config.toml
num_attention_heads = 4
norm = "rmsnorm"
norm_eps = 1e-06
tie_word_embeddings = false
init_std_down = 0.0
warmup_steps = 56
schedule = "wsd"
final_lr_fraction = 0.05
batch_tokens = 131072
doc_mask = true
dataset = "wikipedia_en"
Each number is 500 + 40 x the weight over its row's rms, rounded and kept within 0 to 999. Layers, rows and columns count from 0. Numbers have three digits each. The size before them is the row's rms in percent of the matrix's.

# layer 4 MLP up, 2048x512, rms 0.101, rows 582-787, columns 160-191
093:525538529450598486560505483525571527483500508538509492521467500437537543499545438540538489504486
088:537544540488500548525508505493547530521482476488511482495473483453441517591608505531433504514506
111:574421455511505532513424551483530483454500466394522464485446529472457501520583415579572440516490
101:424559527454482451534488505438529495452501541531543518451515411460557471449499531467477488506563
100:498537530585575482495442517463533454484510457535501533564477411516520518573545470471472451549486
099:430422489492473502494438520475473500536540536521480500519486478436520565529510454485508543527449
095:530451479509506554420520560485485487492519534512523484458516515491476546507549485487537469503463
109:483435563502554549474489535461431486523417503519550449568528509578492548478486490504464475482419
103:544517513500571518510541459484489544478562477522468533449536438532540434536507487445513520603455
094:551497459468433441509439482536520459474438520539445457507462500408481526538551505497479539453459
103:493515522486504634506495548506500477547492445515434476525467541527485501476502512475476477391466
083:495481510485582553518574545389549469442538600539420464508473449513524501423497553516441507519470
109:621531517526474468550484508435530503485554520525480488449501433516463496484435498479480482452495
084:495517568526507493571455452507493565546534421548501498508472554437489556525490492474516599473506
107:458462487521502460453525491556527536505520511404488503484469547533556487468527456457489463492509
118:485484507528537493527547498464505401522492502447519513463444452429552476479516526502556479539498
097:504506497497474435531467507483452531453531488451518506554488533457514520510534500524486415527494
097:494508560454515608476426510486596480481503430454495516577457453488532571514571484541488497501544
096:472490490503477451537567509493531515455517537551536491549468495452461509523540526555452422518515
105:479510582505600471513572491587496449493562517528563527513468492460588466464483478480484557489541
114:601467504495483541463568518546505477500521473543469515460489434507512480494410445548491528519435
086:470498478459506559558484489558463551567518450598440531467510492508501532464538519511515439531525
098:471539538548547553519443470487502503526473509417569509480458506576503519601517516478497528485486
100:490547402490508502538534516526516441465482536456548495472508476487449532571460527608506521506544
104:535525525513461519411548485527549489459531518511486479479417534561565471510493469503531527497515
117:453501519520531542454495428489416499526456439547496525445500440434510491491456433503519454456548
106:527490584439545440528487481473441479499520542543545495527486421539499580512513436449516475479507
107:519509528529398445597519479423489512523459511450560550486475450450511471479458433494521520493527
109:526549536389439436556496527459579546549530541515469540474495499518449498520506429510435490426517
095:459389520552512532519489497523555511476534504531530622461503534491507485503426418525541453529490
097:585438528426440499487543522554467480478507476488464435534434464554447625490506560464495522509494
096:492441566565555447534472475493444491445539512461509525426558477356526488518514558571467471468488
094:561497473512572485507542501479500538515491478484475491480502492438506510559419528493520511499511
103:566420525449516545436465487491508530489575514357467529534547437503477481510467503509523553434554
102:447474511446522554580471553489498459533451560496511494561507550474471508497485506475468468513480
077:495465486500471502581514489521465550530507446444445522448531486458483424534495474537470484440467
094:560503439490475519490572464492502561478538504510502496433502539528522482515496454448511476581484
118:588499515442476423476495461496523455489507498442591517470540435483509459490503487501498501493525
106:607542554502484510497422422466500537457539456523508563451404511525479547530563514518502526493534
111:420523468479510525485503493546517516484529607497466546464398527604497495502516472448416490478538
100:550488534541491505535555490489522488545588505499550428513546464492446505470562461570495496484557
086:443491486511522496446541494461516444557499507475451508587459567554474505470530419527556460559540
110:535546537534527481551545431530552496492503483562564579475484431439553462496454481457537456478544
091:550500550515403430480562484481499465497490536571533492501559466549545517479497462498524462537454
092:460470448513503532482498428469556542537529487484501509515589459455501476490480501523482546463532
101:497449514499474445520448549457488485498493467495483485601524525510480574506440530499522446490518
103:570509490572543558476513467533499488478445517524437497556531462481481565546609546530498557480535
105:551535519475471443449503575573572533446517514527495530547599508477515476575557441486502507544519
094:540461524520525498547521470502455452476501541492425532555521494525566413524471499479557478477577
116:447536543559494521531533417431479492481435517464503470542398531496481447453438482519473541511513
095:529467522464528497522507540457508499471470399527467527462508424441500465519436523481509507530492
102:469503520477512502649484505420537439541531455518546541541497491505529438453457490434478416507506
116:504473468603500501435513489494505554451473507517440466542532477477480459533546493530489565502558
106:561478477440554465541487529508464490463509516556491460501507436549559509511531441477471556485492
100:495520479519420498528472526522498551506509555467490462443447463442581510419530527493460451555519
098:418537533532464512519481537493526534526526560584470600453503508508563510484448505484525491472558
095:539506555430518501515546500534518466540482547523482481441524512463435464448477422530463562460432
104:486472542560543482535492573405536512418529510494565515462526501446474547474534464509416532544483
117:529491546530545582542477520510548539529514499563470474490477480489530528530510449533557492503456
117:526489465536516518502399599407540560408541471541503479508385464536483473544538539489467513500502
099:543500467510482440468512487455515490496519456479463521582603524520509575491459490540477463563572
094:572520544497524471416540547518455527521471536562478504521509466509536468615427435534465495558482
114:433490440473509573448520523470485450520490464557483506592482445503486554568484456609500499591447
111:530475565594519569441503510444515541462535467572504535564412456539471500468556461497556458453481
109:491442482531510512465497487448531550483471551511459486489461554448545505554473541547525514515486
104:483538466487484498492582508506551561546552477485518493460489549471487477500580492499490510459539
100:469397493491489551520551580496481437484556534513471531473512431525519546484458529534471535553476
095:494483486491484513494478524510523590503508455444504520551543505477532525465530543481514508541486
106:519529512525489508565504510542464546553507543462489428547522471442502511529440461567475452538511
106:527503499479376410480509521512578463459553493520547516396487430524462554424465475555474480490536
101:563478442521419521452577459546405504457476478540475478447527528454492492519493515561502514466478
103:464451419442523442463504447500455559523522512428497490468469578439451506463499494500532494512495
098:589496487421519434518483513483486495450535463570548484475561465449546510554427550459428438544470
113:509568603565468518505525468541525606447532467482504572585519497488530456563618438522469429490479
073:450468523542541506560513432572586470549478449486424480511513520566496481446577499460571443489466
102:506462524520481542505541479561484580518552465516504516514534549490462479485463507564495441526482
112:438490425487484493535547503514495576500514458500565535568468459460478527559480551416537491463509
108:479533462469474539447484582506528512482494506503530474517454551602505472521515492467470542513470
090:497448482500487547486484413462460550550462481477469514517447553473521463488465496539504486567511
085:485503550492480485471526494499578524507493455394489558481511537515476565521539460539475524497515
096:505535480478490480489595531528507443496478467527565504568524553475552491592474512522484502442512
100:478568486525541525515514476478517441487476471531498439473478511483461540536506485482531450532482
078:496506410560460532553574445467440558466498460462471488466493538441562481503470500494447556481487
103:463397530476442459527554522485561517505450491534535538513567448476478527557561500525506470464469
091:502569449543529501520555467457520455534449552522470555428506454424530459474525539518473495510490
100:484485501500479468538546571531534533509549513467588503502469438486438473500536474494477512583495
108:561449531486506512483508477477478466515474561479515449441481544469561514510501464479508454479531
098:483527483505526457409479371536515532510540481448521496538569489565466527515491568469466553526518
091:540503491479516557542455460532484379506567535564561464494526457520540435450464544578512575464508
102:582507562526502510518539539527483484487533480481551425491521534475526462537516460471527485478472
094:595479506562541500490474523499467495528512446498499525516429508493533428495538500517429490495473
075:495570513485432478484432473553448478418425459497505470481424493523570461581524525518442475512554
095:520484471481500465505541520538506563538491551529525524521527503527500534467495491467543502569614
041:494407518527574570511482503438428555491521484446439509500475448437465562522489482460536507514512
115:512464499529514517549534473501482405533482427514486510570571505522432504492471566502504471510518
092:568601545528494538496556449480492466448547588568522511466549474482523502526580536435477513535395
101:518541570567420494507525504532430504465442508502496515433528579544497545493478454511454473460476
108:502499526453570572512562533467505498482520511469512539520510532425482481489491469492487499554471
101:467523499538492516493501514543496468469517492477533436489526548552560503496426512601486506533440
115:534450423485480442527492496518492522470459521468490471509463514481506503496525543478475452447550
104:543435476494455522442447493500507505479529540468571492417441524455557448510589433520498486521493
090:514488506499478473444508480513514519532524508501551514506527498419489561551517454470473442507446
108:504507458454514477561503487497546407496502473472477512523534583513514458579499495535454516494477
092:445495484539487473487492499473505477485481501483479448465433584494471478461499515531465450424450
110:498562511564529439431514496516466499548506467605496553475560444512480484464520513574476506476552
074:474484544501526526444499476488605514424547451510470484509545466496527496498494541461537482517528
105:458512473490524497517490493540476441446467501518470537550519525430470435500418508448515546541507
102:548446498516510484475454439465534507440487547484503565484501365478469511460507506542504480534541
101:457473454500536494547548530474543492541461534510504499553590473491513463550598495489484508538486
109:459479565437519495525564514510475532438514492573413503504495488390465512539516482546490486576508
118:550446412500434535478512519510514478501535555563505493526501406521514534538466473545597539545533
104:548553535543487498522497481443506515558496524467532488490496486544516511492521534504474526465438
113:544462481506469480492491418492502518458546542500537459496505581472479479533509529599492524459512
101:552489490539454487417533501456447492479475514570499514520465500559512590530503506506394504526496
077:521531472484522491491462543556397512504486471512478468575448544466505449539527445583499460425492
100:509466458487478508500469606526512506484491544574470514450509495586550513535428443491528540546431
104:561450605508459528551469440500443448536502498508499468513462556493450457444445457530491487479452
081:551525496492500513472474433481523471465579583457547533518529482596566499541472467516534527465524
115:509448498527476501615506518522537597477478498410497486492438503504515627498490454429537476495488
097:530475511508505518495488553511542505432531492501634505482496456500483449489505433507522493457566
108:586455483509494501511587533512496490537499409478441491502468513494492454520474449422406446556486
112:492445413547500521524525472480482508543488489422539575453522471437501503465511567441488481467534
090:481477563517498470480467511484451522506506531431511441412554493492415543530467517527499503647492
088:495508415482431492531460435498482430470529552491481440452537485495546489548497467561510483557513
098:493492573459547526468419511487493424507510501493509505533488537491477502480512582485484542521387
105:513490534505506476490466472490509485433499516527584576465449449453425464510495454465434417574480
104:494497489511525500441439455538536544523480428470445506517479493602451571473544556470547543567513
115:468534482564506487486571541501537468472504482537501547421571471514492531536520502550523447488468
083:549491427516509480530543561423489547488514480531519480494530504509484459532542489481493490481526
092:545510457405484511461460525474512606574518459498455500500510490445503508522490441525428487482552
109:508541534482556435505415537471490488454549548478476473565581424500532523519545518547433542478502
094:433463543501468549470439538450525508513545527492511540519494559541572566531453467512487475491467
093:523492471480514549550441500441524525482448495482457537428539526504522477508490541466498485522462
117:483475514524532513481450474475447497417487519538547545539507475577472538514523485450465448506405
100:531472448431558458472443554417493540456472501475462500494561506564468487578498514508534493590486
112:535439552507538467445541513518538547577530553549484532464440538551456461460498535477520479461507
112:511444451469518410486547504561478505437521478526515529447483514561565494539537428511504532541435
110:482485559506542502557500493501523522541521492487456491519521505544522489517600456461552529504472
093:470499427570514495530530503456535482497547499484496530513489553508473513520488485460532535546481
085:455454498406490503554524495509461490544436488482566513518576444476483506540512480549548554532527
096:466524587516498414540477533548500528470493551516499469449489517475489477520527469514554512587439
092:570583560506507476474544495586526591535460503510467471514491421555499536418472563548512438582557
091:476506501495478489512515520519542537511420479533536462515546563546519469463476522418501520476529
086:482521480470471481571427572554503575513449540489499442499506559536460488522487497453523522485485
114:484475513487450564454460535482559490613449527511459576542474573474413523521476467522489421496506
109:514490487522568517509531481438443447492501588457514445434444516458502573452554480462527481501476
103:464474487512485536504475398473520471407445504579523508465529457501511491583488513524449483507570
111:525459575436491519535499409439447551492561501539502522443456603517503495529499446516505522481489
103:510445462513447401461449421484481519541508496525515493448494524529469559524498423566464547430532
073:492439525506578518507540486538419508498486484492470524538514533512450578538525472517476470462484
083:512519545465574444489543546532512479489495481566469534564470485477460539471535480554529440586537
097:415526575540525544484473423531397456476495531508471456545515490464514463505532427464539535515490
082:504551479501491511535528499556519461531506474492502512501536484490406456541489449516558479534514
081:599425482437495455516498500546471483532470461553408474490486407488508552531449491462457534471479
091:498487511545552487594500556442529522525474491483419518534542526566523462466515493527519492509533
076:523468495543645463541482494511519499497474487454515452426562505506568540445541423539482533463507
097:526489523503462492530492616502502518528489489500489529550517457486397436500495562492477436479518
091:380432526537600501514464488488482551508529503496522480455559486455456484511520543542490526476496
113:479453558555551555463511436545495511557493541501563496475502426472444455596497469504458512512414
107:517486490538530409480490459516460446599461524501469398501471504490457468542501547461495450462556
115:501511507506496515534493545539519490553473540516511457592429549471490507519561506460476494564535
098:482431511478536457429505567512502494417445519544502519549555520502548479508475520490479485546469
110:466511592532490508467488389568544473439535443451510408504524519550478479506481471473554527520522
103:502479477434508514522569498470482489487515527533455435543484494498519530503514483478471473488549
109:508491476523527475412435595479515482433517550485506577552485467499486550557578493445498511524520
096:499463506577505535464495513475521472490441492503490559515473454480517535526468477489543541555450
119:459452504502530470529503462523499462512545438475463531425551489527573508510513523486480469507456
103:496544469517460465524523537473485510533504388529423475460429467535630520465431526560481496521545
098:514530504553453531449542485470523519530415490532500575549534495526537461451497541537517408479497
098:475545438480493421491484531470484530513448442525471499546470567483502554498503472492504468582522
115:570460469448523486462487559462476480473499547493614483482480544516452492506505528421494472569470
092:503491545445479410548467414483566513536544462481496446543526545567549498482467491483534460489515
089:502507478436480514483494473508547491586422564434492501494505501419509535544475558521504490492492
103:501517579437558513487518455579519488541530539512528442507504504487540509462522452506445550421510
074:470500500513513522488567523499495532509448531503434580448502494474460446537462518515540548516508
104:425424522523478489533496517530503470597488483545496502490525569462477526519474520427461535520551
102:486522502515468436509487564512505522527484468556389494538569556471533557532487495474467469542551
102:422464513525480475489512480536526519476451503537543519526472487497541456455517531498488471526543
099:565460579467463459484415508521537464507529463540499506492546497571487503552496443493534515496448
069:456467552426465526506509539511513523489546519494496535548473469428517495496475469487434524480507
108:427365555563553547498500524488505477469510505577448544523519471492513487544501465483463535447508
091:428467590493528511458408450577488505461514540538499448533482480515491448479493418506531555544506
099:549531486464442537467476444515519462514478502585539503513537426453547538569524498481508528520525
107:425516448487583522576551496518411512503491470462512498522490568527511540512485490425461503546497
112:577545550494448533553439604447448471523523527510494492484463490516563530471473433544510495555523
096:483551458501523519460498454511494540515495560518456503480487573498538524551514481458501540486428
100:487463536480488503528534527450453456456502533518515481492446502493535497504466484482458464549469
101:489493506540476434644464507529516537432462448516549466500476437495552520559554473430514440516556
130:481483537434511497504504551532476517489490561529450547477503540514452510495483491536438503527404
107:540496565520433471502529485563546542477511412528536504555471502476443433504527479517531530504540
100:478571540474477530459486473435497474485491496502493481502437448497493470514556459445457550467521
084:443511577466424484445554549463478620494537390537481551418482468481498534484483461520581490452519
090:470462523487421449504508463417484481455533438508500504482558445502473463525503582564529478479457
105:497500507556493528499495519505580451431421462396462472498508520410475427478525487441426501498510
109:582490426508511489429401564442559506434480534514486514503466487589478511423482457489465455619486
093:525577468474488554510563402450468570489570480489492499570497452477519496570494546440554537467528
106:528519538473541521582510595511465461428447531464462497478566435404520529558498487442506550563486
107:501471528516514511522525552471482446506477514513464514571474562522457551442560484523489514546504
119:486523549538493490498508459535547535462540437492523536543469478506493482460490520523477501582550
098:530413439517540564514548545492462505621532505539477507513502459443421457506488494413491541462490
101:458446430503488488491519562474466535489588507466474400520432505471515517484538456433501424488439
086:484459539562437500537498442451507618465584480485576491405537531482489487539533464416483515477503
080:526488506516536529497517470601491474424471512594468563603606533507586503492528480480510485455479
078:490475517536494520408461490562548492535540503460428511533508494513488482524445514531498461506563
113:516468510477589534427465538548507485519562531443503515572454514522530526579466432488452488567511
101:504457509553431471460459523460559535504524427536439526527455439567496489460469484512516486449489
# layer 4 MLP down (transposed), 2048x512, rms 0.0912, rows 582-786, columns 160-191
097:554469440452425417495535500458520579458494435464507543543440480511529471477514493549420632530418
087:516477481473506578475482515461478483470561543532466552506529473566550498508536488522439513533524
108:442422461507539449469530519531557484500500550517510533545483525497599465512506528487530450505473
103:425494464543509473517441449501529543460530524497514522526473480622556567508515531530500567524550
100:504522451536486440480524468526434431564448488490461558472565501545458483496592482453439452505506
100:485516527513505501506450532490508498422532475488466530544470521550490519553465496438563520537555
089:566526535521486503429524607548528511478516489470449502498496473467538473505523504473477536501543
104:496501518537510499530505495473522437537462554559520516522461493500500480451501449509513519489467
104:446537543484609438519496475508554526482459497599498515456450441519489493568621434498521442567467
092:550549493481502539500440454457478451473529512530545496453398460501441509529453418559541522453535
109:546527462545532496532512456566510490516578566503464503497504482469480485496454491470575428420473
088:494462456488556511476494498470541481484532522499465544454488482449482515460577484529419503524575
105:555473470451391432553476474465535496498481468490545522509518497466486535572509511547408493525504
089:468452538492477429486527437457489474515504537579532526545521542557495460493513504478506477492541
107:444571537511418525488536501480546476494480494454458414493524510496514561503474464527452509532493
112:577455529489523422518509486533482506516468485513530437482479468512465512540544464488432501488528
097:497504440508449573504516504516444499474532553497561440533513578513484546558468595553478429506460
099:556521504458517503489494496485488449493468461501451509488515510489425552422453559554550495431531
103:489518490471436471504503456484519562526472484514514468519484533618430440557523527506459504530489
100:521444560505499510488520432548450509466505513501485481553495515425499481492492502488510547434546
107:527489485536507463478479503505445473459536569517440574506468573412486530441489520545576478481519
092:551501495517518481549449445580456466551396489571522464521408552552453546489536494478497492507543
098:444487439503485504488464519453420539432458447441491447477496495453439537506485558512519487529517
103:519540490458516487496530477487542468494551523486523507500460516523475522502445511565551545475484
106:473525526563495517484488522572555545499500514479413449444467508530508595502554509572489513484535
106:532477477551564463417560475404435485445488462589487493573513571511468479433486510488509487506518
106:450543557461475499526515521528475457512503514521534488573510522455461515427510524503517555459559
105:522536498510485519518455542524520445502519495420516498478498487390534528575566471506507448417547
108:570485535483478463557503520553579465556550565461493432457482488518505550519561468496558506446532
096:424483442480484546473436542472549510506547487567492519465509422460499550482476520529514476479503
096:482477483477488537515555519504550500526528496530577457432505565508484539544383528509517558538436
100:486544498529521563529452491482503538497551491492515512543539497514497602562505512540527457528487
093:547483498524553492494497556457474561555453536510488504501459496507456435571470536525531464513446
096:477522474539414617485564480580498565492500471496510548581517548525511476575484522506468512547545
099:544496572519416592492518507468491524519532499459509518596499497533524529508493497528495480508519
088:455470499468497480511498488509561440474585450548596455525523526525537484528495477491403483478514
099:529532516589506476400483573565460518470501510486418504517544525522586489419476504428486545451476
115:461492513490533482512463481487440505507487476486502461457488529500537528427510448550549554512454
101:534507469551491441527482564544458494439477489424474451493475517547540503519449454484494534501547
102:478536414487478486507523473595511504656484443462532518491504512513505476502459437507461543465476
104:530479574468466455431475484481497557525443497399577493446522525521463450420577481512488561507541
085:466502451464473551476461516527476451419461463472519474485517492510530455459488433542486431496538
109:596557526529511483527441475437457477459434463473498587477452533444540468466510436439544503499448
096:372445528548491445435493435479477516505419466600468550532506525495455532483443496548531507456427
097:482502439485455489498453553468519423499442455522563447470538560433533464492530571472534506478495
103:554384516537445499459531459549515466476527497492475495569456508506483554544464452549562502585474
101:536480469496525560489518438538442476517499555456464491523480528505535529478502513464515506478574
103:509482527412476444489511472433489532449483500507490460534419579511471517566527498502502475554425
094:527498492527455444502533513464498469538512575453463460558482517508469491409483519540590512481537
115:518544509576487520527610525505419453453460475549474495563511550517556488488482504525514514468527
099:543503458461424519458488494522479407510429421535485493488541574485466476490506476449468539449531
103:521449432550466464555501483441530416519555537471546483474500467520511514513489591554540483514522
112:537445509522402499506445527482504486431504456450493526529484516469503541506540521575520523508584
103:431449438511480461456451505505424486506530530557558480522506468527521532486505459525470435563510
098:588508486458473568462524502515477420450530470559555487480482490478619567488470444553498500448469
100:521523434491485449537458471501530573448520468552492493468505568577474502498479518461471414582500
098:496475518455437539437490451447572495560506494520483464433443520444506563501533513523497508466496
104:469496544487502468522486496505543444477568455481517480523480471430460547478536517511477496511474
112:416534501553506561512471506517466535545472503490442460473490568537501507538524541466523438544446
110:472488495450489487498459501581519545505424527529558474511502485517503502432477484508477490507480
104:495568549568489468543456478491514469475513510456527542508511606469473472503588505451580488534495
097:534487505506580503449507434441536452463515493462583498531373564545519498544485477570528547523526
110:502445445485489471495500484465494432485491538498470535518524590538483493475453504513491503538499
107:579487577481490536505450506425484482565492476503557506512480410551561520460518537534519478523543
107:522398509467482480407458492500561551458480552476488543449543542441439433509507449532503501462532
101:493481452484444522490458464483471450506471464556465450453497471549530516520520517505537520509502
101:502455531534496557479536525531518498457494489514425515487488506495443477497535500601534493527617
103:448471567463509536432522485509542479454463502476514531502526489522528504557469496493482479468412
109:541552487533442480536494487499513465507500467526487518465474479459421570541494461509518491459546
105:495516521477485458446597529441495502466488491530457486445464498529480532512511506556503498460474
104:554505486476407467499546469505516507509532458512479520467569543518462487489527500512469494611493
102:460429567518458530530543492476462570534481477507441499570508506506469458538537472534507446461429
108:481459513523447541505442451512481538512548467451525449471465433472519454458463542491491525510493
107:558501521445462426505503522541447491529556551529503495463553555543528470535557539589488572509492
089:491562474438519486538440506507502519531460506502533479466450438513474524472475504535524540532511
103:506483435566509584515525525518449488543460448506444504558566579470478501555548397513486425508539
106:510524516516524544446538530509533518509504533479583537507554482526448529523475530522455454473488
105:522511559488515545454498502519462475491440454561517513559541521536535492455475526515472566591474
098:458476512536469519535452442466535493503544480545507467398503550490485578461427503471475485480494
084:478506496438520553492445438523554550523494436508491460506567403522479532563524517426499470550477
101:465470484540544582514573552529487522561466492541530453448459550490505493497543513485544473534527
104:560508513587477557477476467462504415449509535485576575425553544473464463518516465474461510481494
080:504474456505465494552466434451488459488505536529465521471441540495504529524471493551455498499477
107:445451455467526455553492495512485522524535484470474473556517576445526517414542483467535442511548
101:553483469446473534474553525551464560546494497415450520586574517513499488447494538546485460497531
096:485460477519509489585443551533520512486487463515520497522490497514466452549520482507535484572513
100:466500409543514508525567538469492448481545446450482447480527536447479453452548522549487484496525
098:449541461512521539529522434517539516553449521496552500526481534500464518472562582514546486511546
095:476443477470490468496514506525470519469578494465491483542488533432497570487429481494482499530518
101:508509497490494581575467554463549536491477477496494506492547522465502461466499470533512512459507
091:548495484564447511482525563501475533497438490490543488523524491519514476534499508498469460499463
091:603498457528482483417541475514482536514534459454547448484521425530556476499454487458513474490537
092:501520422523464491489500487527532528487494565545480553442496520561527567471511460529475476490527
041:519495553534525507513489457454539506524492527554513480530451549596457475435478464569475535473523
105:452513472484440497529520498522465421489461402532556471573482462485462527497553536463561439482516
096:542528515517481564500530472450444504500549531534497498453508470527490463541578528495541520496533
100:491597507473511524537480502477505507538418463454481513530529553492487510548525436497533536471504
106:487400562487531507501503518450542524448528426472510536528522565490440461386506460506519501558495
106:442506549515488478553436475536456536510470526461519526501505523557493534440489524502486548480506
110:482458491505468543458559558471490523478488452485494547473527488565511531459492513506452465442512
108:521478494519484505527429565472499510527468463466489443463480497467427453539466482477591471479619
093:504516581498472465535466503513553473487557384463522426486483504474494441461469474573487550520428
106:453562526501497483420468549479512498524498504543485551593483502540525445538515530516490519511470
096:482533549511556484478494496471521446532480427465429508474468537508497501478532528438529453482487
105:571539549505471547451494511496369542508458483567530567475460525478519520428551500554521597499489
093:594538536540420434479579475502605453441441589514507510494468529506474504448417482544535483580534
101:542547447545525478518477435536505502448514499540541498495477485465503433592513534439530492535580
100:466457507508602488490477474484514530494523530462494533467485481475458518495472571586474539560550
098:499536499547468463475569450507496488437533421516496485516464591472431512553492536517497511481496
106:485515466472568511470491498528505484506479483601492518453538498505483546507560502475503524527557
106:420496491508411554511478569457453465526477512510474508494508474464484485496478465509505538467427
100:552551494473490510481505451498478576521455535446513458498448500506455459548479542483498486502441
104:483481453445557476493513444576450510470496488513538454490477581476483541486590581497506550456508
100:504542468538499495503493502457500509468424462543490543494531511517555529466479449464488513493429
095:466496552461536533519572510591491438523500483487533476515513491436537515449489458485542451453534
098:476521481514554605517534566560504559508445507530484483482440479490502490492488484561468462559452
104:520503489562483465450501519528492485429423471522503434499520504493412436374505475540518534506596
093:551502497513503487576489495470547512518485520481483525485475537517463490533526451554481486526472
104:476486448558530443458392520500410496498507439503563528502412536495552475446437444444432441509512
098:505509493424446479464525488507478498540467419485521470474526435525504464464502479573452450515465
100:464476421488421464449500457511500507520534512499485484477532526615513484593491503484513573611476
107:474399499493503525538526455523492446562519473539534518471489501481453434523471554491536563548539
092:451504453453510480555478503478512466503462489474449511459525521504538482421503531477422472456477
093:454460482478516501508503479503491538545428494515456450452510495511496501475478499533450435494594
104:507520663491499496409488427485522471475480535601480548518490530462491537543487516517501500485577
102:515536457546493580474449535585425533546453542509444536472504522511482475496542507494526441474572
103:471420505521532480512545491566485480475473503515527473481560404404488615515452471498463487514561
107:582495533556461534504511487504487551528533557509514532494532580561462519482570532509579491511467
089:469484435538523424460522512486498523530589502493481533466506572529540537515486504490484459574531
091:500508407501527510454501561492482493548522495432503540478580477488499469502437506495508534505525
106:498568475505567565572465546512535572486506468462434506517570500560469465508433491534458537453543
097:454490577526415514485494503564444461516531472477529455513560520589453491456488505546449412508549
090:534525458427523556528500510430514513523532524497462541471453582465487516516509474454508528515438
102:544458542494577458548513513564536497425498528504561434463515524551443505476504517497519559451485
102:445565500522545458462455534486431516547513532508490461474489443520442535479507519583587581557473
110:480501461486495466517494536441482551430593487535494530452530562525500557422548436551469483503509
107:518543520469527515462506516506455503516575481583451586424531472479512455547539469486532495476477
107:504502519465501552474471407478580529556515474517450498494476533475495482489545514500561504513547
095:542455503481455498521464474533514526561520519518447475516555506532467449546502533503561526497509
095:459523459491468470504519534455456481490488426520481479488481538551460488581513492563438446455491
086:532494502494511490455471542548500480455467515466545512480531530485540525510518506478419475500518
094:500501542554519416469566487520570492464559472579452537507574464503523522468419524513512485546508
090:463501478488520517479527482488462500487525495451437591484514482520548518525558503503486495469511
080:506479480451508496511497516554481492536449524531521523501485537466438451500494454479531488546523
110:491491446478490499498539526505493439500487497509478538497553551508506532482415537540521437486474
104:447516479541518501566504437520522467451522530460535418538503505525607520480568477546438547557467
108:465472450479532518548557544464508509548490555454477456505521503497491488505498521589430443508509
112:472553453501530492513595568516487494435479560555412445514473476549542555481530477506557517516510
105:456458522470460472520478448494527458551547525438553465550428508536467517573489503446537461557449
090:463510493432534469601544550468480541539450510530483477483500518416480505459501502516436514550512
092:406492463553469543545451464466498526514458507486511488428471507566466462466455554444496548468479
097:447525543494473511449507434515544513460487559557425525528525488448539473514577537492470505549403
093:476493458480500556512519486576523526455532541480505515552485484506515546447509470498566502501557
088:500457497540460494468498532517460473519486432516580499472507452459437499556501483484546452518452
090:511485529564531499419492567537503465506500482510458501465475485528482490507578523509492555467493
091:510526497476544496552555525490496486491445416518574510482569536498506536544476490539429487526477
103:490462501476471527517530507366511484517453458469571494550475465501397501484505647528507559496527
101:471499413462507464497526489509541525481560484494560486515470395525508508554545502489510610539491
109:550536485587580498429470415542455601450537396522596461477556497482477480585494479605525461452485
107:506468532506573487517442576479473524508475506475490520505487565504458478485507505488503412494506
110:549520434515488527535411534490446509521524482507554456598459538506474569521549542467521544522454
099:495458510488419393556509515508471560492413511560442480527536485506475479510525551467518463533542
104:546528488514446530384522468477507528460481477502499360551511543524472416444521494567546477444512
098:496515448521467478475510504522421469504554546468471503480480463464501524469512487489546476506463
104:498563436496504433515441543516460439573471568537559476496467521535497521437545552549514401569514
099:483543522517492460501507546512520432537530464496496534468520489547514645540446519465519505496504
114:477460528525536475493527467609500477543523495531486501538523505538475491489550516521492495530537
103:456504504462527498405469493555476490503409551486475502580533451508493439469448414466477474484468
094:517500477510433538561493538544475522532496449480475542448500514443487479432466544491450529436530
100:522468486548455440541493521545501504529475491509487476489492539531481573408478500532519473446443
111:590495542405567458511498585544470494579551537542493556511435419538464541568462525532482600478488
096:438549508572538547486415508484543455574543513470435490516566493549475457527483442497450537507597
100:482540457409476480441524550474476543473412486502497510489484513512494409485513454491494528513505
105:389465534475540510511435489517475500538492596515455530461505604483581467458581456504455533466480
098:500486448461457498597530576532473458442544427509496500529509483457506557527493586558527559556426
104:506481522485498466557476354556528485534544493516526394509497471584497486568506495490442520509582
100:499430504575481491497526504603496494503440513438438522485499545438453481438453497476570539476479
102:481448512498496485443551492508556520525481515516530569560474478554464454484499538551512478490563
102:540492532493397490469490415483496453533531377554494433538492515575496550499471539490540485581490
091:510449543457488502524460542467506481462511536452565482491452515491505447482528471516490429549530
107:482499498529504564559477453528501548457453476494530498424532466456497511440503475517509573489459
095:440570485412508533442516497557470451472535526570475437571551543489465546532481470556452501453512
100:466521385516444554521526503551449515576504503453556524550565506472506524560484448589528492522548
108:491490529494513473477516483512553550471421480516456499469488416522488585530502486493512496485592
106:500544437498450524538469510485443472451575490531556430529471547485538489471530587540503531523503
091:473521468462475478505555505431523554519437496505516520563525516503411494503552519496504496515507
097:496539538512489516522515480505484454502522568547461578377460490471474521537513483559504481465457
101:459506512450516565554527493522480483545436441499560515435583519446547491507512543493508468485525
117:491572558516580533487500453482442454481475507466478446464525565494562506500514484509449470435446
105:490537535472530480508536474453494558462505450521489509550515496536475426470520565499495461515467
105:490462514498446500456527500418534482464450510504411427500478494505464458584519585513500526426497
090:471553463486574466515559486491503468425593506516475522478583507497520561529579570506474458568491
089:450517537432458526444471479441459490456497512432477530506534461546441505407530507526536433506537
105:483514489494544527489470538518430455535532470477488509545478453564531521560489494496490484528496
107:570548456520511510609477505481441443408491504512486482577496525508524527488450498471502562444492
098:488580495431472487519551511407574426516565509477471520494488606466548510529528529495514500534525
101:526518511518486450514550548479498409537485502540473456460495575421438522400483456574506431448452
101:513517551483468524470518469525563480497415478463507561567534479511517504531457475502505426423495
117:467566465467544497491537501477454491525507494496565507471525450418561477522531512450485445486515
100:549532578469497468557440450521476454543448528524561559442494499500537499503514427527533524476467
100:505510444517585526488543505486535492486514508495465497493518556528466487476503509505503507504410
091:548437581490539458508475519466486540482499493516474473515530544488499495483529397548467550471502
096:496525470499540459533527505518476487473478464552509467518491499482534491495460519437471452528518
093:557556426586481469480511482534459539502485513514465528560501500553513500474463531565467515553531
111:495528521535499487477550559492570543499466501565444489517506499510635508452558444534467543499529